config.yaml
d_mlp: 2560
norm: "layernorm"
norm_place: "pre"
norm_eps: 1e-06
parallel_block: false
extras: ["capped logits"]
init_std_qkv: 0.0246
optimizer: "adam_atan2"
lr: 0.000429
weight_decay: 0.27
grad_clip: 1.0
decay_fraction: 0.579
steps: 13495
Each number is 500 + 40 x the weight over its row's rms, rounded and kept within 0 to 999. Layers, rows and columns count from 0. Numbers have three digits each. The size before them is the row's rms in percent of the matrix's.

# layer 6 MLP down (transposed), 2560x640, rms 0.0393, rows 1123-1289, columns 560-599
096:499496521490505556416510525479518531541464546595491480538541466528513456531529484523542531499542536525529507499578493439
082:542435475458509543506436504467533516538533458476468556527485581492499490583446452557481483488539485457519607482455499506
106:461508489454453481500518524522457482433536472451559512447466490534472556494529454525491443533511472520505509517529512479
084:495474544489560524521475490454552533566451474438494548559490486482510461539523450495515524476478515526496528451436594468
106:498455422530509632481420525503530459548545468493545510535535495456465487460519514522497497515491569518451472497477463530
088:494521567585546485580542505566471545436484480560511510536485449462479487525503484504529480477459516525515514468545505402
095:532448470424542481498511449470520460530438510488529541546535466542542583563510513505536453528461554541467489487463540497
114:503515450491487499484494501461535500455527456479530535556488482512530600554578564504476501546512444503509485493453537448
118:513392443518460499405532556507451507500577544545498523520419514489478502494526481505534519559495451547569484512460542497
111:477525513446489579526473534522567524503562496455479440497531491499509463562473450500536474506504551432510501471527480547
095:456449522503542508480519425507522524512494452461461555558487555416402498465508529525464508485479499480485406550454545474
102:524535487474491404482519499508468401520528499501488465464601555525557431482548540516526460476537543501469482542460479459
090:556549509470542528543493467417435478482477448527490484573464527431420472492558481447518553536495521461529466552448493534
102:500489447483532383536542554518503427447538487513525523382494508416524575527486503460461539537572532544511555505499481427
101:472465517549502508577448553541547473527489511541463493556482492546447524505531561520509436510436520588466474527527528532
084:529397526528494570510443514503468530465443474479496456496458485511541525436495556499500429535571457533490483483508476542
094:464495557557569519441501509469508477513498480563532522500499537476535474512397536517554484546559576515493519395587496530
130:443460520496554475517482501503546504428476502549515614486546419516452458506471485492420540637512556506472500502431518495
086:451479526489473469516514445516437571508457468572529491564479508502480543490415554491455493478503558485443518481504520469
118:520495539518451456581523500446530549481488564502524479515445474473506509475469490533521492407474481516520547466514466556
114:574441520521493504472508475482531507470482528495578540510556479521417492434531425522511527515520489495554495476530476465
106:486498496414558495522461506539485536436518403525488490508594542510525542598544470504561553498508538513547485568472519466
109:576564462473548571540443473454517431487551516478475504497498506484537462511487541470485487560571508523504550496556502487
088:512487493503513521459499529415453521484507426463457485477459392514474499507502525556541453498532468516525518509474457462
112:517443509503457490544492424521542483495588510562535572471478469507556544529500506527464536477542475475438418480496510491
096:467423526444490471594579442468522528449481539531606508512555528524526452530518519468445509547530425540533447528502412553
090:446475454487506439552500467470549521504555492487485520473549552473524495435429489505522520532459465476524427519536509499
104:485538435511466485446554509500514477524461547486519530469514475443468578509534479535464536526509500488505477540462488490
080:460464486461526509460469489543491499605411481513454430587559549545505488593534436506513463578575463521551521585517566507
097:476498553470552524524433482515518485443493552544471524548411547432536538457576504520439525580525520483462468493487537543
104:492527516526471536571471477554473513457548436479528454568548454515466523494528485462459530479465488453483433502519425535
098:517495417505476491470487514536468488381499490468455491485560498514526427467531549500476436550510536449496555512471544476
087:478520554448541489521429427511446448461479482540439441527541431472545456525505522625517464431521517446530529497497525454
112:407589496503458529581440489482460561536492554592526506580489448491546545517519494546569515518551447473502499489469486527
100:408529490521541543506495531443462518478557521431493499495520491499463478510440500442489486574474546466437524446534558535
089:522553474515489471522507459472520509453555557538445542482521436462415533490630537472502456526499484503509480440460451514
087:526448523464543539465423457406500515472468500525522550550526532442482511540515453541507452508485543511472485553505511567
110:478493517494504575507571486549488536457474467458540555449582488544471462495570433531453551501526529478474472463507443494
092:539406462533520440449544500487519473515437459445575521470524535512528540515526569511480504545501449483470500479443520469
091:567568555503511474481467475496496493450466488468507419472526479543510536518490433477480410506407476469503511503500426488
104:603514421482544520374510526471489509560495487438508485490569564540524487456565589548541517430549475438537515517561577486
083:503474477464503498526485541492481513519463468458493437484542497493436489575525533427531498470568539466532515437471511496
106:477495465552496493481467454512460517475526515490536533502482495479454560507537434532521494523460519511500385568550513468
085:494434514450529524508425503506489499533438464528485496585537486488461471623508440505520438547460521496531494510422502517
094:462479517488492481459432492473483487499585437497555502413511572460515510494549521475441469540521510476502479411506480450
072:496489476499526491454508549527563494507495461463559475454480498497578482484522484494460475454486459544555482440467493525
105:543512443490525482428473472470442532451431485579540511512537529436520611518467510477485531517521567510467497493490480414
103:422500491532491510579498551439501507463493565546524534526478525497427559498522549508497505504483473467497455569494549487
084:461465457463510552411495469510495504535440536525485523527412473472515507596529497496450488508466474539535466487542479525
104:490566451452513477455452474469493471504452458519535485483453526561563479414537526519500468535516547470429510518541538480
089:513490529485506491492507533453546508544572528491508543454501492509545560479499506490540489521418524428516537543552527608
108:582570482485519505501517500519457425477449522549466448483522554504503494495450499495438462346574483503462532521456557483
095:511466536511504457492492535483529479549521505493515533463492482507494542522411511403532519518532444494491458562454486526
120:518511491519508404487448496573475425464526446540464552453524563387428447406473499473533482537508486546478531573555476475
086:442545519455500484496470511410488484511503544463504506553514508548510554580573492441524440534548516447486449466447515528
097:518521483475413492461464457480600472536427500493497488512497431547428570483464529510434422513383517464568512488432472544
080:479479485479493491480478464439504549519490498472498505514490503541507459492506580524539506555478468465523549493499493447
086:515460506488494530543521510496483480434501475537547428521501530491499439527512536470503484527434500558561512498468477465
080:446472459488489506476524486544487531529525508544545493496547413527495599458513534485451439472517481498529513470513478528
096:438462450442429487502540511545503514528545566497507450552509489376504439501552488531451501575534517581520431515432521517
090:495492481508440528474456491484468511516550503568494435470478461449617480576538515450481481497505465506577483499516489441
110:439470447472544543456483447503430463500453471531481500538517543482526480390478466555553518547485598526465401577531505456
097:507503428508467560470386575513451453516543497542450432461400541457511497462483539484482524493541507483513531562462523472
096:387558529504515492512488509536520542545570477539482520481526518520557511507546405486449574529523491519431474531459487470
103:593480454477444447511493495552517521518459504553438477492503461491427449554510519561553511511468548469541510470511526539
103:447516524452514494500497476483543501493487551488463507519542634461472490474537530533539509559503525484522498525511489490
094:557430494482506569516447455525458462468481529499519485461480480599507522469437472577471555550501487548503518565497511475
078:550468472548506506427523496545410496493543461492457555483515482396481448569503534521512476554525535480417429481396500533
093:509479501446575526528450404551494508468439489520402564493523546554471546504481497490571567474500539327561540473466506536
103:526522450466379532427432526489483557549569539516635540539447531606539477531489476444520491520535511496541430454450428544
086:473526560505488523518482474515455447455524538531492545463519474559498600495436556402569532454492580462525523535559534544
100:510528480423504519453522484556527563484518469526543447498502526481443429502520525476568564559530487567530448428553463521
098:495444488501528598486458476487518457496523474495501430501457408575566494515410539520517454596565570512468499507491483465
090:474549440534440499484559494473465552453503490557426432431487448496509512474505519475541539465522539478513496462438510520
091:515484475493505479508508484461525473435502457519516526477415456468556478502505440474482449590512473528500516536433493478
106:445444493474501505482525541477504508485552460508461549375536548455438480505481543481534478491520474491515502547495537533
124:548472512553519476462506503540497495537430531544487481520439536387553461563580499518557478430578547533578436512467481446
111:494474549480595527546554427418522603502472556472450567475541496498444510492556534492474474442553431496483488503523543468
089:563515478482516506495467496487525543455559466437525500528488517456494540548530505490540463539523515539509491447491460492
096:533460556502568448491463420509491504450490431490534459551535490450453550428513535515547534407482482469524546520463496517
086:474476477459535487517453476486499503526417495562483559541558488500510549505527475480491532475540519469478485470509532462
134:451487488591517507551552522444541476508502537565518516498492475436474541503476480513464499491475471468434430512478561505
081:465534452449452529499496533495514500584485472539558490542486482488438475520537458480452545521522476457460517459460558570
095:502537514542470539465480525464453559560556508611521509487486474547489447469505493483493534478403477480493492479475509512
086:484490558459521540551514480463507509523484473456470500543572526550548447430499525482475527524496516482419501560524528475
108:508460503582512489461519493438484498529567573483553512429541481458563402494606517509554472499565448503524495570559491532
126:456430510520452539458502487532532513421463545536446515509575502544408422468463527513510497392493489501461528533511479518
084:461503466454458467598536558514517546473526489502515487524516484522506531459528450531482458464515564506525541526492519469
120:452543500515447496549481538525521545472490522508513472547439536527497432504347438466539499532519437486478566497551481579
115:466529475585471452522502474461511508471511507549498545570472557510450532476546448518571603590559500497508547505515486472
109:492469535478567543566512434510491544461559468528463550478520404477484482446489511479548462525554469461488452485523573500
083:510472540491534489549467472496480471543510557502497535397475445538471458452482523475487509387475441501603491553532533574
101:527482487499503518570523553459533485527510498486478545429531521539565492562556505464598591493468493556521504496478450517
103:499469532414490533558460476571493467464455499522401467432565448477517449487466531471476479481517511447526471502457473459
090:535504619495480504460474532540550506481536462452508479494523459523474422479492490536427477483521461493459541475471485569
093:492466485500507516417519498448480555453541544475417500480482519471543524462478639514497485524464452490544579490526520456
122:489510529564504464475538482530485512505512476487487488507491466558486488439527505543461477477504537494509463401533450467
087:526431518504545499493478461480510513535549570504473518498472474475499501526503457498478483490455469483518460511475497463
102:529510503425508509548519602485508458546554493574470524490556514500521452494516501516540540478511456563463628481468510499
076:487535516498552542506474496570547548505491482454532493484495503475433558556497467455544513528471498486538516490505525509
109:488470514492458512510485549474556507546530494569485515505491415407487503500398494499523458489551446530545478414513530523
108:497485559471578627470478560394444533529596499452511490506501546445507488503511507451485468458522538450510533571520550503
098:514426580561479523527487473478523512527517521510462573594555441531401496525588435467496524492523560534435512536569449518
089:518506525464493507466553568448455534485448466591493472469465519536443524521548533487564567526452505428508480405532538511
095:470555490452524432475534479458532470523486499532523434512527503521515488517486475512527473508510449481488509569536437545
091:521480510463504461530500499483518590482451446521489507471540462509526458514496504489531514520517475465480505573491493491
090:470514455474555518490442434509408533479504481506549471597492466445500505510512449500570535514521512459548481466452436418
101:499615505453513505487523493430531551449579480468478512488509502426483468505468502455599527481502498488449444461466498532
085:480525520540474515476421532510524557472458521545428524508517521537447522522500447477439579493423480454561539571477548496
095:511453487461516534527498522539475506533638470486555493481561501523502578433554496612503551539549439521459519495472476541
086:500476393474538504522476457425522557477519498467478500549611473491452426554471486494472521469501520527472525489540536493
114:391528484496494465542486462463486467553541534512563513479460494592448579418417502512554560509490504523504508497509545542
088:524509457490514514516506565405597422545572488505427507538512426437540569512583498506429485493508525535533525487499501488
110:424420552469531560502502490465448475493439498486457423446506474530511410433470473528495531484516520562528545540449537504
095:462503453479469528601560496485462498486418464410431553528543501507503485518447521462487489575536470571592581539569482480
092:530551491523516562522495519464436473402456439530528446442478530520525511451474514531509438397449425589512496650513477529
100:500460511553512610489480427493471487543525527539505575457545452571552467449534483474547453432549522523546533541474484483
100:448488411511521542492507481441469478479476562485481482425477571574524430547496486480512497554541546465462446424593469460
107:457559437531548519509496485528446483498510516451549421507545513462431517577557505520549449459453539391484504533511540464
090:479485473503495507511449499459476432512493480496456508501507495425472563490484527558505464497473524452515504481423540513
128:478529448509472501494512480500528488484476474481516434499471501529408519486461513498538464475521584525403514458484442490
097:536510480515448532520523486555507419452556549490468390507514540470475515490509495485474518487508491532498501449436524481
092:487515467551510423465541504486539563587464488524486534454536489514527508482480484486491455502501429519489450519541529513
085:462449532470574550517561525437462489501484488486480433565467528470453432491467476469483509528488504527544541516455520524
105:445483525502570495540510495454439531489535450508563534504502463482527489513485513500498400543530511504532483600464514508
120:531486434483462544466463523551435479462507444506545564442474492551532438526555528452561475565479485466483475472506448541
101:496512473454476514517573466474446483496500453429531525550544532488499484440476482440560428455458476461483517563454594464
108:429488433495463475542511500463487545473479496422517455536574512499479572488508537499450522519550539503443540435562441519
112:491511481479473494478496534486452543437450451469534557446479523562509532517529422484513520518468556459486514472554486506
092:488516513485589506666493547512506548534489539493485534499472535505548560493549579483569567481563459541499478494476472488
099:502521476538495519511504514530527522482474493547508530490591503465534469578530486546574504479491516516492514556538586508
103:520472593475493569408457478528505513543520412403481472526492565485561501457503548555521454467518531545482507547552434528
101:501622541473420542543549528539506485597462536493532523516335450499583481530444503445475578517508488503487516546492524421
117:508491497491516481456467555469504509509540445528526511493517464534502458565508511471555503581460517489544460489463512516
089:499530468519480487501534521488519588494480468552493508460508488548432427553519542513516522534502469532494511546469510432
088:466430468512506507488473454501511533492494545556443492517529463474505528495524510486525535536473545568487474505507487525
111:479431447534533509490467510577488540573455464555529447483538503537589515523515503516484502514534481438484509458529462477
103:523410543499595535527517503467539466482539456508533508534494426532544450496557502590505461512569451510511494518537439588
086:508523465497535518417597492513472549428415465437451447562514466459518491514490517538521520483537491438538547521511532483
092:496440503555492382552476450584520488494575501505408576515508463479600511468481461486491505459483540423554507559460592447
121:490566484487549496547457508536563526554507501454535444501507493519500452570450488480526451472458495533571473448487477535
095:480509500552466511468444523493517483510535498482487430565464501415462470504532494531591536516553551510560449487547489469
107:491406417461467524559453493458502520480526472472534468488575540418553490489538558505535504542547516527508498486537488476
102:480544478423441535456413509559491474470524587483567501461533483557477526524516513552461485499514492528509533502496424459
099:529495606564488524549585496473536490503472470453423534513555468433524471455488488496508514553481473477457436544524503528
086:580460506516487446510534534458500461600484490506479504495567470549477497464492458491544428454525521514466507487527504455
100:491454525574470480464477495565482460508496530531509448527447451569513496476437503569515445552543516492498515527497476376
108:619540497494438468504511492489512496532444515473491465445508574494439473499492493522525420446507468416446491467523501590
098:489501468433569473516510464501515497481544420523513556445598487470417511550516498503436496483539496488468537472536529474
092:493505507546493521499492472441523508448493462493389518533549479548404554500446499518451515518562469506555439471492462506
105:567501442469424556475549506545461518545531576512500501439512466497481548483454429400483474543577487444531585514476464428
083:534478431379559524524446481539478487524492425463431481580486486514541473546483476554552536499439476490542482429427468499
093:550572507420542430495496441473504473472506443486432511483460502532471505551559512460515438556449485475475557436497453507
102:508465432518489466537498463517506483391527448517449532498499525509467512504579478523450530539515466445466431462558493513
102:553520441422441494428443521526484553511465409449426471518537585486490493515582587525475493529465553487535509521455540502
082:469473567489540485510474457518533534506499517474447430600535507487529533547499427544485527480512517485520534503534487463
106:512412477471520488552517513502468476494580465613524476485526421495463509539463498455448496478461590492552570533477572486
102:465511498536456481473505567534525505519552516482580511514464453511506479539482414541528474517544568507548462491477498504
111:489531554431471532561528576512479497450517559473546493537504537561516521471460540510499501551504445444526406551583484410
078:485472489465459520484493528550564514512485436484462520494475457427582421569506530532470515479448507524557486497508496488
100:498547500485561550579515503491496561499501505429551491504504544556486493538446501496552499507433599518500494504540473533
105:501541488507499492551416450485493456426518477544505500486516540506557551468529534479414481483518471470440557488511504520
100:494518527526489479444493486539477594469565491392596575541537533453535543448500514520492575481477532538532517509577524494
091:433484464461485512526469523498527570565461560529546440554485479506477507514540457580499538577545485522496518467424445462
102:504494514507481487502542415458423495463540576461479487473503507475521497518498602479559507488529487488537518515499496436
108:516513544500529454502502497413517460543499549445483460554534496457528482510525555478553439417525493514481488478534495559
086:514492556537456534500462505538502460495477545487471559557493551449453570469458511474463549502481611468502523415467512508
# layer 6 MLP up, 2560x640, rms 0.0441, rows 1124-1290, columns 560-599
075:522556503551557583496597474481448477526481485496549502473447457468564514473447525423474478523517521585551436510521514439
111:451543532515579479511492435448460483513499573436472494474571538500516509473470520467480422524541504546426511465487417477
078:574585595484412552502552461542481469389510464507467523501577522503502526487540462494536538515540527516536458525491430538
104:500489488481558448464462449520537513536500506492437467464559488557478558534573511497497483425485490461498504514570545516
083:502471497441502552473478461499437480547534471514564526469587580510561575461541499487504517504505501551543497550503486458
092:482532521474507422563507518533545500475444522527515425465583460552475480459497546502503521483429464445490601477519508484
113:435558524489478533441450529493459600551491532479505454500481466491546541486512513469478582513449564507447527439553498504
115:443500536523565545542487444489509557461457436524470502443543497500459490457535503484493463560505442493533480479527498468
110:438551519495466438500465451509456470516468439497508492459525520454490525503482513465489501431407516535474510474505459495
091:536588508468487526520534559497504541506499424455459533440590513610524552494466477459503454471482535534467529495539490514
108:537523447492507497461457527514482474548485507507534516489478545479459415529476441442484429481484540599514556417531498525
092:469436493501540416478465498526450452473509497536513504485485426488478524456458562497585563526448447458564485483538452442
103:462564535537453482493511473545531516379436446484450492505505483480515493456475485481531481434472483470524576399459455441
101:508516469535495526581483499428463478446513546427495446408549485553469429510561505541564580421526577432454522491475455458
088:441517415512523419489570522462462456500457503566566471530418475492526461513538453530522541522418454517495563567518553567
102:451465502514420509505458405455509518480387503447503507526591547508430491448477503498500519484559475504476552457581496500
121:456519545477409462486497466504491467547496585497499438520469510439462530470447535486632450399518456476502475451525541529
088:523535451512446427527504517496471518497544492491433484525517584511468468528531534488531556499498496491506533507529488456
105:541502515499542553491435477504443529555435455479482462545470562552594572461561522462452521479561435466441513447603478496
100:438533465575519457498521460493463458484494470500473573465489501495500529460458482540484486511521513507492441489516457496
098:487544571540463482467578446466495511486496521513450496570500458479522573458488535511518602426445465442534479562485552496
113:487512528481590442491550506448432545560463501499515507431575523507536483466531461457484501492488477507494502480531535501
102:414490569503487577486533492478447516512469440480526458552481524440514501459551546456482532482434511533466552437518564458
109:537442526457512470450428457501501525555525500508548501547442491522602504508467510371490502479488444541512474494534532552
096:484529507463486519453485545492462449479532495498562475489537522509520521526461504510498495421486444560518464431525498503
102:506516486517491480463448484455491459587458483459476482517480431479554502461475509469493438515529518553491481442552504544
105:480456591499566466522532490462498590505481498597539490475524433505424474531529556434502488483394449553508448533536492477
076:573577555488462498589585453551504490557465490464546552495544563503483441489489593501481516491439517533481595508488368474
100:545446526482518504487511489464491520511443497487551425499521466530579522510482437521534502437493519484564492485532505510
100:447496527574593437434519490462549532469564418427477505454454498490484581481494450508466500554477424521588467445515531516
096:448570558511634483506526537466509542522480537526490539529500491541529635481462571409528471484492606507527442525489596531
086:458525487519498539538549465507465454402491468474466425457559562473485483415552516531478547444447468509458515535522509495
103:539535475567562492454484501449526468526481500530498550503542424422543541496487465428489482481488515555587500472505502504
102:480536421607466479511485531481518451507517521500546499549502483454554520529511445445485419359546572526519540557542486469
086:517464484473513547455464475553484525534488471559464487510479449517475499521489580481489504467501462468377484459501544485
082:554504498593493497469585483500483436446519521531475383488449423527521463430497516508504505519480457491490529530563476462
112:466466480628513536474445434447465530549464502385416451479498504539467412513533474514505461464426451528473499470512525477
097:521558475589503478570499487485483470475578455504496467506528482465494532460500466482575517505495467438523465529504472441
102:537507543495462497539534504491524562527492473406475478527506525500512439455573527497502587475471433502474490466563505534
109:558504496519488517445600467492477513622519473508424507490497458469491538509510479524500405487464425535489540504557581513
077:468502521504501448542528528500537470503496513540490487482529542475488479452492547552480485526490439527454473491552498481
108:447480439519579543541508496506487582547470536411473455490514526463552512452452508488537509473507466491530465480567460469
075:476499464509431476467460484500596553463487446455546462438502554538510491444487459477454535517522508510496477520519534555
092:466530505505482492565604480491502565487392561502491462524505447488557449503511501512514496482516506484562511574502486528
097:470470463518478484559551501480467490530475434493517511513581469467469548519481502523514469527536619460485498516496535495
106:556453544544456528451490495507499608523451533525526547516531462489578509491498534445509529519481426468574487521525571549
105:487580528536443475556541475510494495509527468449494500502533485443533587476540457455518533470517475518565528415538439532
079:443506502554401484511502540494482467487475430535605484523565478544535507454481547506569415548487434451567585507502489485
102:499488534524557453475427450481477493570496511440497440505499550505484430463541569519476513475506527523498514465484516459
106:500536521488507554460507505479495500532420541396468509463486572452443537461488498466511531495470490554540469491572501539
111:456461548566531443490536451455448543527423469471542485496530480442560563520456538412531469505490481525513457501519472519
100:551542432565482438514513447518451514512445517584509557467561501512481440482449426530500526528468549531471452516533474488
110:493510539440519502514479443475437527537543482501540442489520434451502505531421573469515528505466490455468478459501498490
077:587479567517474382590480511536464480502530438447514443521472513476510606536518523488574504529486455579484447531505524588
098:439525463508497434487517515473509486515502466443456477519578542478532503496547569518494493429493457480451555506493510540
099:560526482535548506472476499497477570453471540492490502533500468531484511500543506429482466535515476470565459494533529533
093:447497469523460500489511483509485489540457504439506449495524482447507561457538480519502529501510550514491440509466518492
080:579593486490475485541446433518556487511448492457450521465465495558521430538481529456571517475478538462537525523500513504
094:442523534474475532474422515465512510531480476479547451491530460502538480495551506492445483460516552588539466463518476540
092:445491510532413514535483482448520448458469529498544489460484549577520484457488542495505529500449455416582556560521493502
106:416544538536513483494504519496494549554488462584475486531535582539511479497490555480494504517467472444481514541561488477
106:478608491490508507481506497532490545542461564537565476541488470493526538495532472529495555524457508485489433516520554406
102:479514473481541469540401515512473535558471520493449441535588542503471507445451566476571577463517504553522497477517480513
103:543525575494489427524461450492544480442527503513531479538531476491546462486483492518607536487464484457530454559484481509
099:550495463520485517476498478493428498511474465525520523468444413530473492536500499482509447481541498508499513455535522494
098:450531520549453495511457505431464578518439478567513488449603473448462500468511539459432505446472527448453551533526502426
082:491448446556447435500550470480485409426471542544478526525573454486514526484560428505495497523476491492541500577493508546
098:456571468596456554529508508517441550570408534503465416472540536497461435433599484500493529494480491563481539464561463445
100:514586472513519498562497483494567468482545476490549525502578394488504557470575530499476493515513514558520508523509565524
089:512527426533473473463481449506477471468504597404452533514479501472455465519485496480543521504438493575498569487475471508
105:519517503605494526516521456511426453506458501532438510444518466446474532490478460466442512426496500513434509526559571472
107:503507541484529499440512523479449503482472548539453530482500498554463526504506556487508550462513489458526430467518556506
091:487479534493542422538561517467553610500541562481460500426483551547421520502488553511539428512570492540477478465489502512
114:476506543541491542524545464545479501496486409476475388507535561519516466455544435468517501564448450525500548492514485548
105:492552521506587518494522456566494538487516562389493430510474515485487523560523570491550526451475485467469454521540573551
116:512541480542513411535557491493448416499515508491433459529538492556485575422484474542522487497487519453502476509500461534
106:484519581506534407544480540498496557497421479471473469537536533574486460443481478460597490478495516489481418539467575513
100:510493573547558558531510466492472511532470517498422504546505492560391452488537491487448437517516428457428489478526500542
102:415487519466483481492427519491509507562482531523500444424487501495497458488447491564515451525492501507508457453535430447
090:484547520460505437561477488472509505518487440578549475477447521566579461517587466522527560489440505496563508467451576490
114:451486520475491451536540476522557462503471395549487501447515494529487481519447540530494485437470531458480514460536538531
075:525521464519593531466509521505446458597520521373523472456468515465457458463464496519509488512503544501589508511520481436
097:521568493465484548509478442406492532575395533474539501506477469393445451514531500501502523488517615436572453483571546444
088:465539527452485521499444488518464498512479488532527550473479481538503535463461431458502427466482516528516545482451446528
108:429462492513479501460511533539484546414452457502445547490462514464526530458526502438505441500535445505534450536515532397
107:478514500546459489398484450491470461465524475440458517447416509545510515510519490493435562506415528483531550500493519545
100:451487475490459597495532486490469505543433459469491550464502456418562511454540522509523552412489535462458464520508495478
110:472511487519547475409518462371514582495489530472476492509459490571530545482501509462466509504544497465590544462507538508
110:435474520521507478390437468526458487548457504538500436488525506533557509559494508431486510377460444502537538519511512494
106:534529520468513533520484470531480508525455529505558466477553528511551505522454490417556484457529525487482470478478450509
097:490501479470528427474467486519537497459516449456529526497543578532478517477426552497533466506436455559417477462477545510
095:480548547480488471517585433476458586463374490426505470516432527451520597466445498485548524468496537508485459483576561483
105:528517504509527539497547492455463426537538556500491473462486455462472520446484437547510508543518463528513460502511584468
101:562478468487491524453549463525478443492489464499416555475428559498534499503600467515524471508399499595518472423525443438
107:595491515510484518502476426517434551560431509545478468487493517502457507444571422498576540450468451492477524480473533522
111:482467568558543533457501437501476499555472543513497511473518537542550435431536470480465467455396450513498469550584479531
081:451483487499571574462495527530509586521544564450539449472466568508449482510525535492455488485431476566503509425537500519
102:577514510569526503470435501486465474510563460455502449546532509391561536557497494446496536438460510534530519514467501494
093:499538538542490521510461498477501472483513537434483561491493539403536473490473542463464551523524467535517416418505502441
110:447446569434554516564505449498504453550452595471478515502528447505439474437447504464575481551503502432487499563521472541
105:397530510495564373546457511510488481496471474487449446481496428561484490434417492517538431536473587510467480470485576496
104:500533488520443516508497533504500544557479504527437477544474619511452453538536491554527528442455525574487387421537506474
103:523490476545566456492454482474496476455411441489484404516466513457515497484449486495454446539516431474533487499504511511
102:457516584489535582415505491399403503510507510508515438553425593496493472525534593419548455514476517511528480471484498546
087:567501621535536439492544525513476427457510441426497516538452572481482512521513471504463492453571539490502496494531508549
085:511510463509519424512456514539457393531483511510505508483506512408527541488524522498549456437514536494482577485496635569
106:500518572515450602530547492534467446479529426514455502518493519421463571480448515500526484472489493567509484526555530516
088:468496522462457466554601454428527465555470534467419520478479549440432457485541574518528530548516469500514515518504444486
101:494479565531505443485468476497487484454480412456502529469528560458466434526401490504476456487453455498487503552494469482
078:492497467512512516499500452481488489496509508477494571494479575552500486452489485489478483487417499561474454442534504524
113:572486508527493622542539513510466512465523480483467512526543456438476434454412542490536530443501422554557558512461426550
084:496438540530440575425503501565461499464483447527550483466457554532447474508535505536481489425447460463486512518519405559
105:513460537523465516441545449448469506528470533516456482567483556421535536479551523471488494531503481523495499453493478516
100:504518541476544486479521495496520487458475547445519505516501489492442449514531564488514502510444406489535525461511490521
099:442526560526480467490513503477532577436474516551457491504496489461452504481494547470582451522528583489505425539519482464
100:513524453507474538480478478493500569512514474463486488542571516503512489416523548496512546447458435504507486499520469603
102:465508501456531442374513503481492462525497487465494527408517524474480494535469500506481475481464487482528513492483502446
103:512498503533445503536544510533449549611505528498419537457553501520498540527601557450484508476489435603513540512533561440
086:528516479518545535472481461541488476540533520520540514456506513503510427492520448484487461484486541572494525507544508530
119:530485489431450500494522425494558487515463466487546509510541511423528500491511454484516512436476511456513493518519438523
099:477508579505486563571466471514515549500499529499513495450492427575536536475449497443557457490535498528556474464547482504
100:570481454500547492524542466433507476439544465546439511570562452433459490445486556513481494486440531498472481526504462442
079:498499513527420431497440515497544533419556530561545485495536494472508574424450563432541491461487589535519507488506523497
107:437510469512581501492505489487502490553504568495441525455554479434493474510532552478516496525437464535540485480496428503
103:489455456551527499467524453482455485513427473495513451526416514441490506527476494513447520479531534496514519453470483525
094:501452499504518406500448518469513517491426470498554548458448455469459513501562497481510468433565473475565455415532532476
107:450542512529504524501502468502482514522417534519481477488481467447532458538497494518474531455489429469570514450571487498
112:534505517547510511518575453488513522510484567485409499490504454520536500446518538435506471461521522518477519446536518450
102:499472498551487432352482442492464481493479481514531541430573486497486479545514529471558450519541481527537504536498496520
103:542514561512533535534459470520515543534500578508459466541592506485587456484483543520566521492507533450514507532525521480
110:482492546514502475516541514454388567478480503467492493503529528435531569553495584457469536486469537564511443483496548520
101:552472534498477451490508507477557527521483498444440531513485441482473478439431540493536517533577492500560524517548576577
110:536510466548547563508554475507462493515445464463457537511479508545558480450520535487500478467469471523486511497512548455
099:494555495561506468535501490481487502587440498592487451542499543561454449508528486503525564397505562449462489428503501530
099:493482468587493497504490493574478557529475521541420513521481566528517461414487503494572533491471460535500484460488468479
104:490501517581500471509514507530535489513457459543460558486583400459547424489536440370543456545534577610476539541505512516
110:494564538505585508476522475448494573498494502472439521518509471474426589535378478450501498497505424534461446486529534498
088:525559592508510499527545570532478452536488537511533522502539484477519431438553486537497524475541449527540540543500453423
095:461440393486524533481463532545483454480534487453511500522536506573464469476454479436518489520481507540499458426518438573
108:543534514519517515512506506474488474543492445532487493491480458503478559513474423408496490468499505518539526435457529499
088:566467537522466493473489487459509472439516490557488497511467438480519498459436527485490578497548471464504521555495580494
112:492499583494442500476556508459442476441422429536506515535485496517520541494486543474482466437453476499492535447551464530
101:536537547537422481467459492503491526505500489553515446516503491568453496472471487404575464509531435463485513519492476554
097:445469467443492471545443570556494440485485486561552425452497443577531451482520472468502452474548513544538533483496467439
093:400535509570506535424539422464518516472439489563526523551507472519520511503488563494530521471432382484450499503591452574
098:416488500536513473515550445508462543513413533523519490502455505504465546467505521516506525517401475488456492474519521558
102:464527521483540541465595539470513534504498488483546447473477531469470494479488507505513497486452513511497523453545528431
102:498588518532459529496566497474404551576514543529497446514544505469417513452490539488517530469514424507468487409518536450
090:476515445553565457501490439432510516489440561514486452436435473476505512451488555477512494551542486474593399461485519511
105:520459465506469442559474520500442504510459520424479518531460488527463495509445444470495511508466579557530472452453535458
083:462531545531519407516508539474475527494470575545529476443445583520429533406531485475526493478511521545488511534507552497
099:434507520483426515513550520442416436464455558459517474465507515430550494497541563441497448499437458509482412524481467623
104:461469570539510501471526457478492528473477445502496464469559486506511548443481496460484443508461533433536471501492512503
100:587502534594540509509470451485528581423520599445512415532517512487508503466482535547481544514472480476472476519503477544
080:532496481510530513478476505443537512510506524438489560537478478579522461510489511483516479515466554551500516437510530483
104:516474487550583520464471489524474481456541477485416473539522504530403496482495550467541502503500506508544631517498548587
108:546525491509542531473545421451404485532491418516505505446519406464473475502450505451493425570507526485504534454563493515
107:470548598510473581527551474481512507464492480496489458498572499498484496493540496491502511410476467495502513496533505492
083:582569552537525580530609526559430448581533483500525540461505542469532601547517483552509523428472434522446555510482421514
106:504460497463498547476476475479476542454528511522499429502479512439539510560501576486549480486470394522517457414505453525
105:521568512466491533520459451491451472418484543479442517499519498545481445514481515483477491500473516559586479550470508491
103:500501505582572476538444458444478486568500501495485480425472417493471522532533460438508533549463508504566521451497533515
086:508515521477517555486568535523522544444479469528533411511558518443510494515505529480544411491480445458548512535542473500
099:488500440470528500463498515507483425511471476488482485431552493487491526499553472509466540496480540508545502484515548473
108:501534541566501483515520485489535465442523538519417521502462451491434496415484412462544525540441442517542521520450437497
090:445494542537548510499541440489505460512539429502464439508527474494522519478543454530512484497538479451429425491517466442
103:499467536504555490552531521504530518507409428443427556474490421485462510490486500487478528513415489419529487446462556543